Part of a small language model's weights.
Architecture: LayerNorm before each block, learned positions, biases, tied embeddings, normalized queries and keys, attention and MLP in parallel.
Each number is 128 + 32 x the weight over its row's rms, rounded and kept within 0 to 255. Layers, rows and columns count from 0. Numbers have three digits each. The size before them is the row's rms in percent of the matrix's.

# layer 2 MLP down (transposed), 512x64, rms 0.0206, rows 216-311, columns 32-63
084:152092099102196121146121116128116204121084070118106137135154117094180101117141117102174149091128
093:107159107115126122158119074097107098118118089132103143083117169133160148113136126114172125135125
085:142156140149140187107125161107171153119099096116093152081193116100153126123096087123105148120159
077:130118149142144187122127118136182144150092118120161187095142168151098083121136120168110100121154
090:125133122101125114105102120150169121162188079178145189199191104132107140143152107157117145111165
096:125118170103107149113094132132140127166139145090152097098156059101145131107093150187152129162180
084:142126116118092120112102062154107156140122125171132127120136158147114103185089067083095128162065
126:117170148100127124110081133106176137155141051088149133113081162112110166110132107092172136123070
072:149060157145090143170126115117113166118110098159078132198138119130111090101154182106149156134136
092:166121049152080177147127078093094115184176148117112143170137153201143134116088104148098103134102
121:178094175152183142109110147115115095121078087161134121082116101074110136166134154087151155121145
105:121094099130105124154080158092100181139111166157070115174100134168110117120143138116116112148120
117:195099129127124141145096062102142096134129142131112180133157050150166113127065146139106086130144
136:156115132122093175171166142082143106093092215127156125188112144138146148120129110118033145188120
083:080096122129099130099170102071159102139128098072125118171154112139125062166136119132151150110149
091:204146111164115139152158123082135129180104085094126148084107196119083121119131079131081122193125
090:116129145115119086119143174122091120150186120121164117202149118111159153149092125080162141091089
067:132100185114137099108156107201067153106119107183161091119105144119095160150168168104127143157078
072:090132143129161112102190113140156161136127126205183137135087132140091142179191102062131126120148
090:085159162119098191152139156132149065138146088116159099116071200119078111138112094160114139079171
093:165139159164164086132168135142090147174156100112073132101103171081182095077115140077064152159125
089:159120155178111121148120169142120130111155113145133099146133145199116126165106157155133127152134
077:091134108140125150127168103139172166146148124117101092111150116090142172135084150108112139056083
133:119109149111155142146099139128139139134141129113078093144083100132074097098207180131198134115107
105:123146125081155135060111170089120112161128055098105100053088170166157157151144099204128137106065
103:133119114138111164106135147140146147149129100117172149117104120076169190152134114182095086085111
090:119126091188135120100122119088160085167103171121130135170098152125112183130079125184129136111200
111:177115110153074144133148169108115147133169063078209176079106122121120129161184116152118171117124
101:122165097105067129179157142087125172077133110118148150063160137130150151163072110153123107121125
088:099147111133146132110115140168177133157107191110108151140157136202127104140125104135102116146104
090:114062160151145092140142076074116152148126120134138147087159176124158177173034144165125089152153
128:152092104132091103097065151126080115143171105141141144092173124142122156179150091188134175159121
098:132085126123107087109148166119092073103137130131127129153144103175101139080135136190123115175171
112:128117118064127133106042153122141149138149172134112093101160085188135094130149123169118103168118
099:171122055138113099175175118098098113129164115159087171116171136195140077099075145126117109165151
082:147089155115058148123138123136154142133152112128116166127080198142118146073121065088147182095112
123:143119092170105108133104086152141133154140149087154167082152115170100092115151147155097105064095
092:193102110221122145165110086090135133127184106158144202100139108101159136134132118171082099161154
163:122144060101197160119129093140218128143162162158149113115146079113108123158147117115121121126154
097:139103070075122113141127092120112098130173177141159161126062159126180143130053142116115136158091
110:071162191102171094089100127079135140177136163147117100099113132183047150149142072176105155135170
090:178092175177188178149120141164101116107091131130136108070120121172120114141183106098110070135141
105:084177106113129110117090119095105152196130181103202123179163160192187157122120112162140150088119
079:218166169158144162160129156161206148129176131142128086137165140161106081128116143145134089154108
076:068155135108128027154146129112119148129127133185120110130097152135169086129079100096142167108088
105:126138165114181166091110113129131135098155182191106135121119108134163111107134192049137123102046
107:119128178077056144109090096169131155094100134142152095139092136112205155159092121087153152121114
090:186131184106051147131109149136181151124146157155102121131086162119087104111145149224175080138169
106:202049116126091117150144169126095148160173167161095096171149114119178155123144194102151117089131
080:188092146140095129173154103092167060085146130077119158146083117150107149111074126164112120076128
108:075110218129108152116122174098166117116146115091118164134138110120108104120053169186143134115123
072:143126087155121079124165062136074071129162125125156107189176168128082148110106064091117151171135
101:163144083094146195126065108140089100138133131160138168077092129056083120106123096178118122151113
093:102121112166087121127136131051076086147194141127093161184109183150127174141092061182097184136137
098:110118136147135154137167130073192129173145089082108136145180053143141069181108168117127095106172
093:136189122066186138096157122137142106125220129118152110107094115119145174106086108114143132176122
104:130099120060118162112141114186197156140107139140121138170122151106094184119055104071188131141155
130:148070101148069151109110139153174120122157077100164169091105182124124134118167126123166177115127
133:167128130116115144178142134081069132101165141110178127106110129177076161081115138094125114120073
103:132098094048156115088069119139116125155074122175103156131144138136145102124106046164131111165119
131:161059165115104139165155178120166160122132119085175133101111193079111118090160104126167135086126
082:152129096153111110093126135124055094134106131150161176153209145114078155176155101147130077131153
078:162172130097150154188114150131157106075148091127202135073081107077074109127164125151121146130107
100:082142093160113140074095091140138086135089105106147216116150145171165130123043124084138131158140
092:084106106107118106088106121145165105201151153134117139138144108205173125187072108087079120126124
111:113124099147095176084111120152080138212154100120123153120124145133154160114080148172034105182104
090:105098157110145110079138156114151127102085160127114084178149144131044187214104089101112169140079
078:132141087116087128144158075134147122111104137105088142159182145223128140051067087100086105092152
080:084113106099137207109067135096135168095046121133098131112131126177089112096136097131126140187184
096:118175150129116121130092093175188134107095146114099130165157169095103128138143058210102159106168
085:134160168150129096163097174078153111113176166121119095116082132156135148089157143166143103134176
088:124114152121160098155132127179120096161149137125121110118190075072116171104090112120137136130186
090:146139108153128136136109149155157116239165096190156061150109122149147127159146130136070094125106
137:147098113143092144151087078145094166142096132125122129092105165150095182115133116186093156123120
143:167157146137146139163161120163196062064081086114171136128115120159161068108112160094109045136146
115:152160114132153088102114097163118100165208124166123140105148111153102151169141122111079054060119
098:195122076160029135163113133131072148118125169167165136094144111116127151170179157160125083154168
126:088147136090180136049144172094148096170226141186090133130118097129135134116172110133088108134128
077:148133117149177176118147105161162136201167094160148121132105156071117106166166177085126049114122
103:120165104100156147124191194119177078130137130173140146150127095053134134086139110131114113105124
106:186125101144080142137151141145126080075129142151191101107226138078095115145087118137096150101165
090:091140128093112145110023170071112152129136098130143124203097145104092116100183141155172134146125
087:144131103111091115140127157175079156156166118057172136084129130110171172164061158147122118156084
088:133162126133094180133110141092154106067125174113151121087108098179102157106133152172100144124116
107:142124101107051184093116121140177112091167100097154193106140094122106138129095097127160108133147
078:156114123142091134131106111118122097146165094111124140190171135194172136108090152194151125075153
091:151135111141179148106112104185115140113160107198168166217111134104138161114161098071129117146088
090:095111157144163115143213134139065124154103117111094070139099120098107166125129180145080171100093
082:182138072127146132129096163123138126143049143190132131083126103135116165121108107166112107125173
095:143164163113114105125130129077108141085203140134104069113122125142175137162078128170140108102115
093:153132157136185119126096067102128097083107157135103079172121140169090109150132143119056087168128
100:060141127151155169052105116131136113167098134173046068106106131163157149098147167102170104132072
080:125100058117128117127126132135186122165129073096110068109118101108119152103162126112186057115152
101:145054162148121106153172120118144107091164086114165144129134134071163094124109146076149160094169
103:155121109124185117096121198146161119143197183151084137155139131111132083086161083140063157168138
117:124130152097192112109095093181156119168114132163137099104142110067115191147223128136140105154145
# layer 2 MLP up, 512x64, rms 0.175, rows 217-312, columns 32-63
101:134148135128136168090173160133107139161131161137168111150125024141110138168128170146083098115106
077:177079170121140087129127107138099094113179209113166109165098106196089131103182185125099091125115
083:122126097103163143111108087154132224128082103119140109149093150117089159136122083091165060157071
094:152110125171134098180159092170099163067119142116126092140125097165104177126143113106079147074102
101:110095159171155137106134126142147132097130133102092168107124145175114128069148152101189055123147
076:080126117170077137114114087073161167136129134133062109181168152106120144163168144118197121162141
114:092135154136116113145128124163065213113146125121157130133079145098126112104134110106160127159042
063:120080121112063126197105175103154177162045063123091111111137155130141172104165132128144141161103
095:121093147091143103140103216146124143092097113168112077089122103050157080132159104128114118112135
111:204138137149102151135060070148085115123175148063090108143146113169152153130122131073141102146119
108:120086147164122129134109156115164120097075113149123088182064168114109073093182174087146132116108
101:091117154123109110106151221134080178140110083152076131116092178082160127080176132098131157156125
125:122183131150112118123091120198081143053109125140087172081190148136135085094140175168147100137173
091:143152110086117123134064169129103158130128190164141066066126137106171141131152098109166134110112
095:096099187091135149149133129178141074039109128134091156145134121069118124137117145092157159113131
093:140134080147123108141099094102110192198112171127090128154205164130087095099163147128155108116155
079:142165064122112165168128136051134145153150125128078133144177143109101109142143083165141131092113
099:146111104111149124171088155114107107104154078033095127161159113089109139112129180158134136088161
091:061094113123130184128110140181109122125053128176152118102164116149190164151156121102123131093166
109:108123123143128139130113117110153038125119171140120110161068151176087158126146109176172120061174
100:161175103087128121138114117107158061099079166108080128125187137060149134126134116125170078106148
096:101127171106125176115130100103145081196111131116069107146208135116161102094148113118128112129095
133:100187141121110187135095119103158135154084140135120150157165108169075107169128093108143103157130
089:166126129209157142171146123123126117077148173170133143073098104162106102113093104106143099126137
100:144127172163126115081127104127092119165181107115089175175122089128103122115113083086141102167090
078:096118153145149104183149225129070145091128124193131070079139130117171123116142117092106125125111
096:097111111131141105138071102099110130160119178166137166121195133152087121108076131152113110073117
096:109172123126158126105143158110079130099098134134142113090156097095127152131111119065156080170148
087:149144096175106136152147147143155192169107128103129134089148180174112140090149104137093169105122
087:094133118081151149154179121074103116144111117151094131133111222089134170132138164124153091147140
104:128112134143109133112129133151163132041142143167083103178103148123128161148162085062139055087179
101:169159092135150116105105089136164184146113087116106112127101133036133099142157109119136103020137
098:136082206197101114080167114138095140142148124107088151147068183075074100090083161123126098138152
086:117176154108123132158151123138062121095092142164068122145127188122104103109191115108128106139146
085:126094201178102115097122100114094220122174084060126099074177133114101106112146137141082167130099
102:070107139135154126117153071133098121101166147168154130147158105115137122120081142163163077143100
098:140145132075135121127157139160095119135106107088104070188114122146146146143133138076150109094102
150:085128107075191161106156136104151140101186112122113116154135093054154126125133163119154117143143
102:089080172157114155087097081137114191179079124168133097132170184153123144182108129089159151175129
122:131123141115130161142084083155152145085121137094137145119125069108113161135096139164139100101164
081:106136172128121147126161128141057066106199168154137158113139092088120152072123128112120128182097
110:157102155159148124089174104149141190142102200136089124140210119134084092140165098109085112144109
089:056193153067137107165148160125152155090084116075160115054144101134152151096057137161080135161121
090:138073182151144180083098137190106172115133107093146121128127122127076129167159174160150135119161
105:111165172124089161141123147113160143182122095065113104071168098199093152132150153152134151132150
103:109092148197164089135175158044082092163115142114083144120188120154137090095112113112164142102154
090:092111125160158121082169096114087108156113125143083122140129070084169076082111168121082123125158
110:181194145110080151152120105154105109139153148095099082173114129115118122119116195148118070159120
074:065155105099109118130122160123143200132082104186122088130165151107176117147151113134174125170158
108:158156056103155115148071076133136136172123140170098089131144179126174152124180097045173102111108
082:164119141073121153061126174170168171135113118110110148059180136148153096124162148159109098106111
108:108121147084139172098123123183103129118165191099135120120143117114146145139218161123133150172167
085:192130113136087102125080131148112118118074140127162074133162124137162151135151139077151071105133
102:117130131131157095127079119151063125107152148184106099123151171108153135085153120111136107118046
100:097100133149110087125089111092169171156123144179103149116158134125088053140199127146178137123131
106:099113202147113134100120100079085084121150125085106115092107116142152076130169147150113156112168
127:109066133125106086123079112087101142160177107120117048145129128132108163093104079129172181119099
135:161136144115123135152131047091120101094146168103165108157099093094155116162110124159135126123130
102:153137132130136188155133083110104157119117097135069138126157144068170067148114089118160087114058
139:093104094160179174045128136099102140170103127142119135149155138083056111103131101153099110182139
085:140109161214128110111155087104068117112135120130180131174119095075144130121157136089070195147098
084:037114148118149148084112133131105165094131178150139167156171120121079192125065095125119147143157
091:108152082163142104124133094099108173159075087061137208045132108104114138153131122087127149103150
086:156136094101073094155110115088128233091137142079134133097118143039140140136159199149123122087151
099:089152083111092093163137172104062148104145103098108170126141183123124111103147115112149126153152
097:139154126138146111127054087153132157140131097085126091111167168150153059072115092123187120090179
076:107152101119132118133182154101129211115139096143104102140133142095142128143128147110136123132105
079:096070113081125158103047140105140212128054133120121112125108086104144148162187110117108136141131
095:086113130187139094133222150139077068166118138117177065144069090151147114111145152101088143141133
078:106155137085104117098130153127098199119099110111140128122081142156103148138111150168115112143131
094:092127198160105116113125111160113067128141099152103092173103168175164079061165136112213133122074
089:094111149091140105163134159144077173048141104070076182165153097105120142106082148128145155087100
115:079155139106160107156165161071140088155113129124128095178139116081150071132123113107141098158119
144:095116120095101096094077103102138179170143173107091161141173158084108145127136080155103186121113
098:133109111095106088194121153137122186122090081111107109126112096097064168157122206145168123075182
097:161148176104052110145160130148145167144134136084136090120134115155130136157161111098075160152132
117:162107150154050086189085108140108154117070151092136133129109135162115150108131096092152142070114
096:113115152091110073157148189129105122060093163129131130081120085173127141094093137155113203109103
102:115121145142117106112095119122085133121143082120139123140070077187115158155158135137162124126157
108:113112170109082157100180118124156102188185114064144132120195169203153131121107152093142131136132
098:097146099088073112176064152054147163126073108092126100135158133177174164117130103162158158123102
093:123141095156117099142144160074147124131130128220098146136141144115111063133204155085167112118167
082:117120134135124112085075188086081191043162128134130144133132124112051161101106094129145148138188
098:076122134150127108141136136121122107058126163177140066120117151177191106089152132077144169096102
071:148097129108131143139139110108107176108155100175094089081130149064109095130145095130101087099134
099:107131163086114133123188088112142120084158097044111159116168115097127107153089136112138162091164
100:077109198092097167139149165150057162122095131132113109133136167127139175140134111160121159151061
072:125127158150088173153129107178105133160152117084082101166114151113117135095098123127111134150119
096:124134127077106172112132080103135098077092133126082127136176150092130146123125146134168075085203
094:073122133144050153172172189118154117118083160164116162094088177119111139095173167153143149073088
097:104162089150109191105098109093148145138097110175089160135138111101146148108153078125064104127138
101:127098194145151140064168116159060119153167128080136083163137176104165146096123104108123108145065
098:088191146100188129109130083111126163148105198158077154184149164161097143124156127110155085115107
095:111125142159133114130100117098153169069113084132135152162097153158123168180126098098141146071140
133:139108154189101111149131138120066101118193181101148156064156131117108106086151119157125189139149
067:115143130124134111134112103026156144112107171164134110138202064065191152118089119115134130078150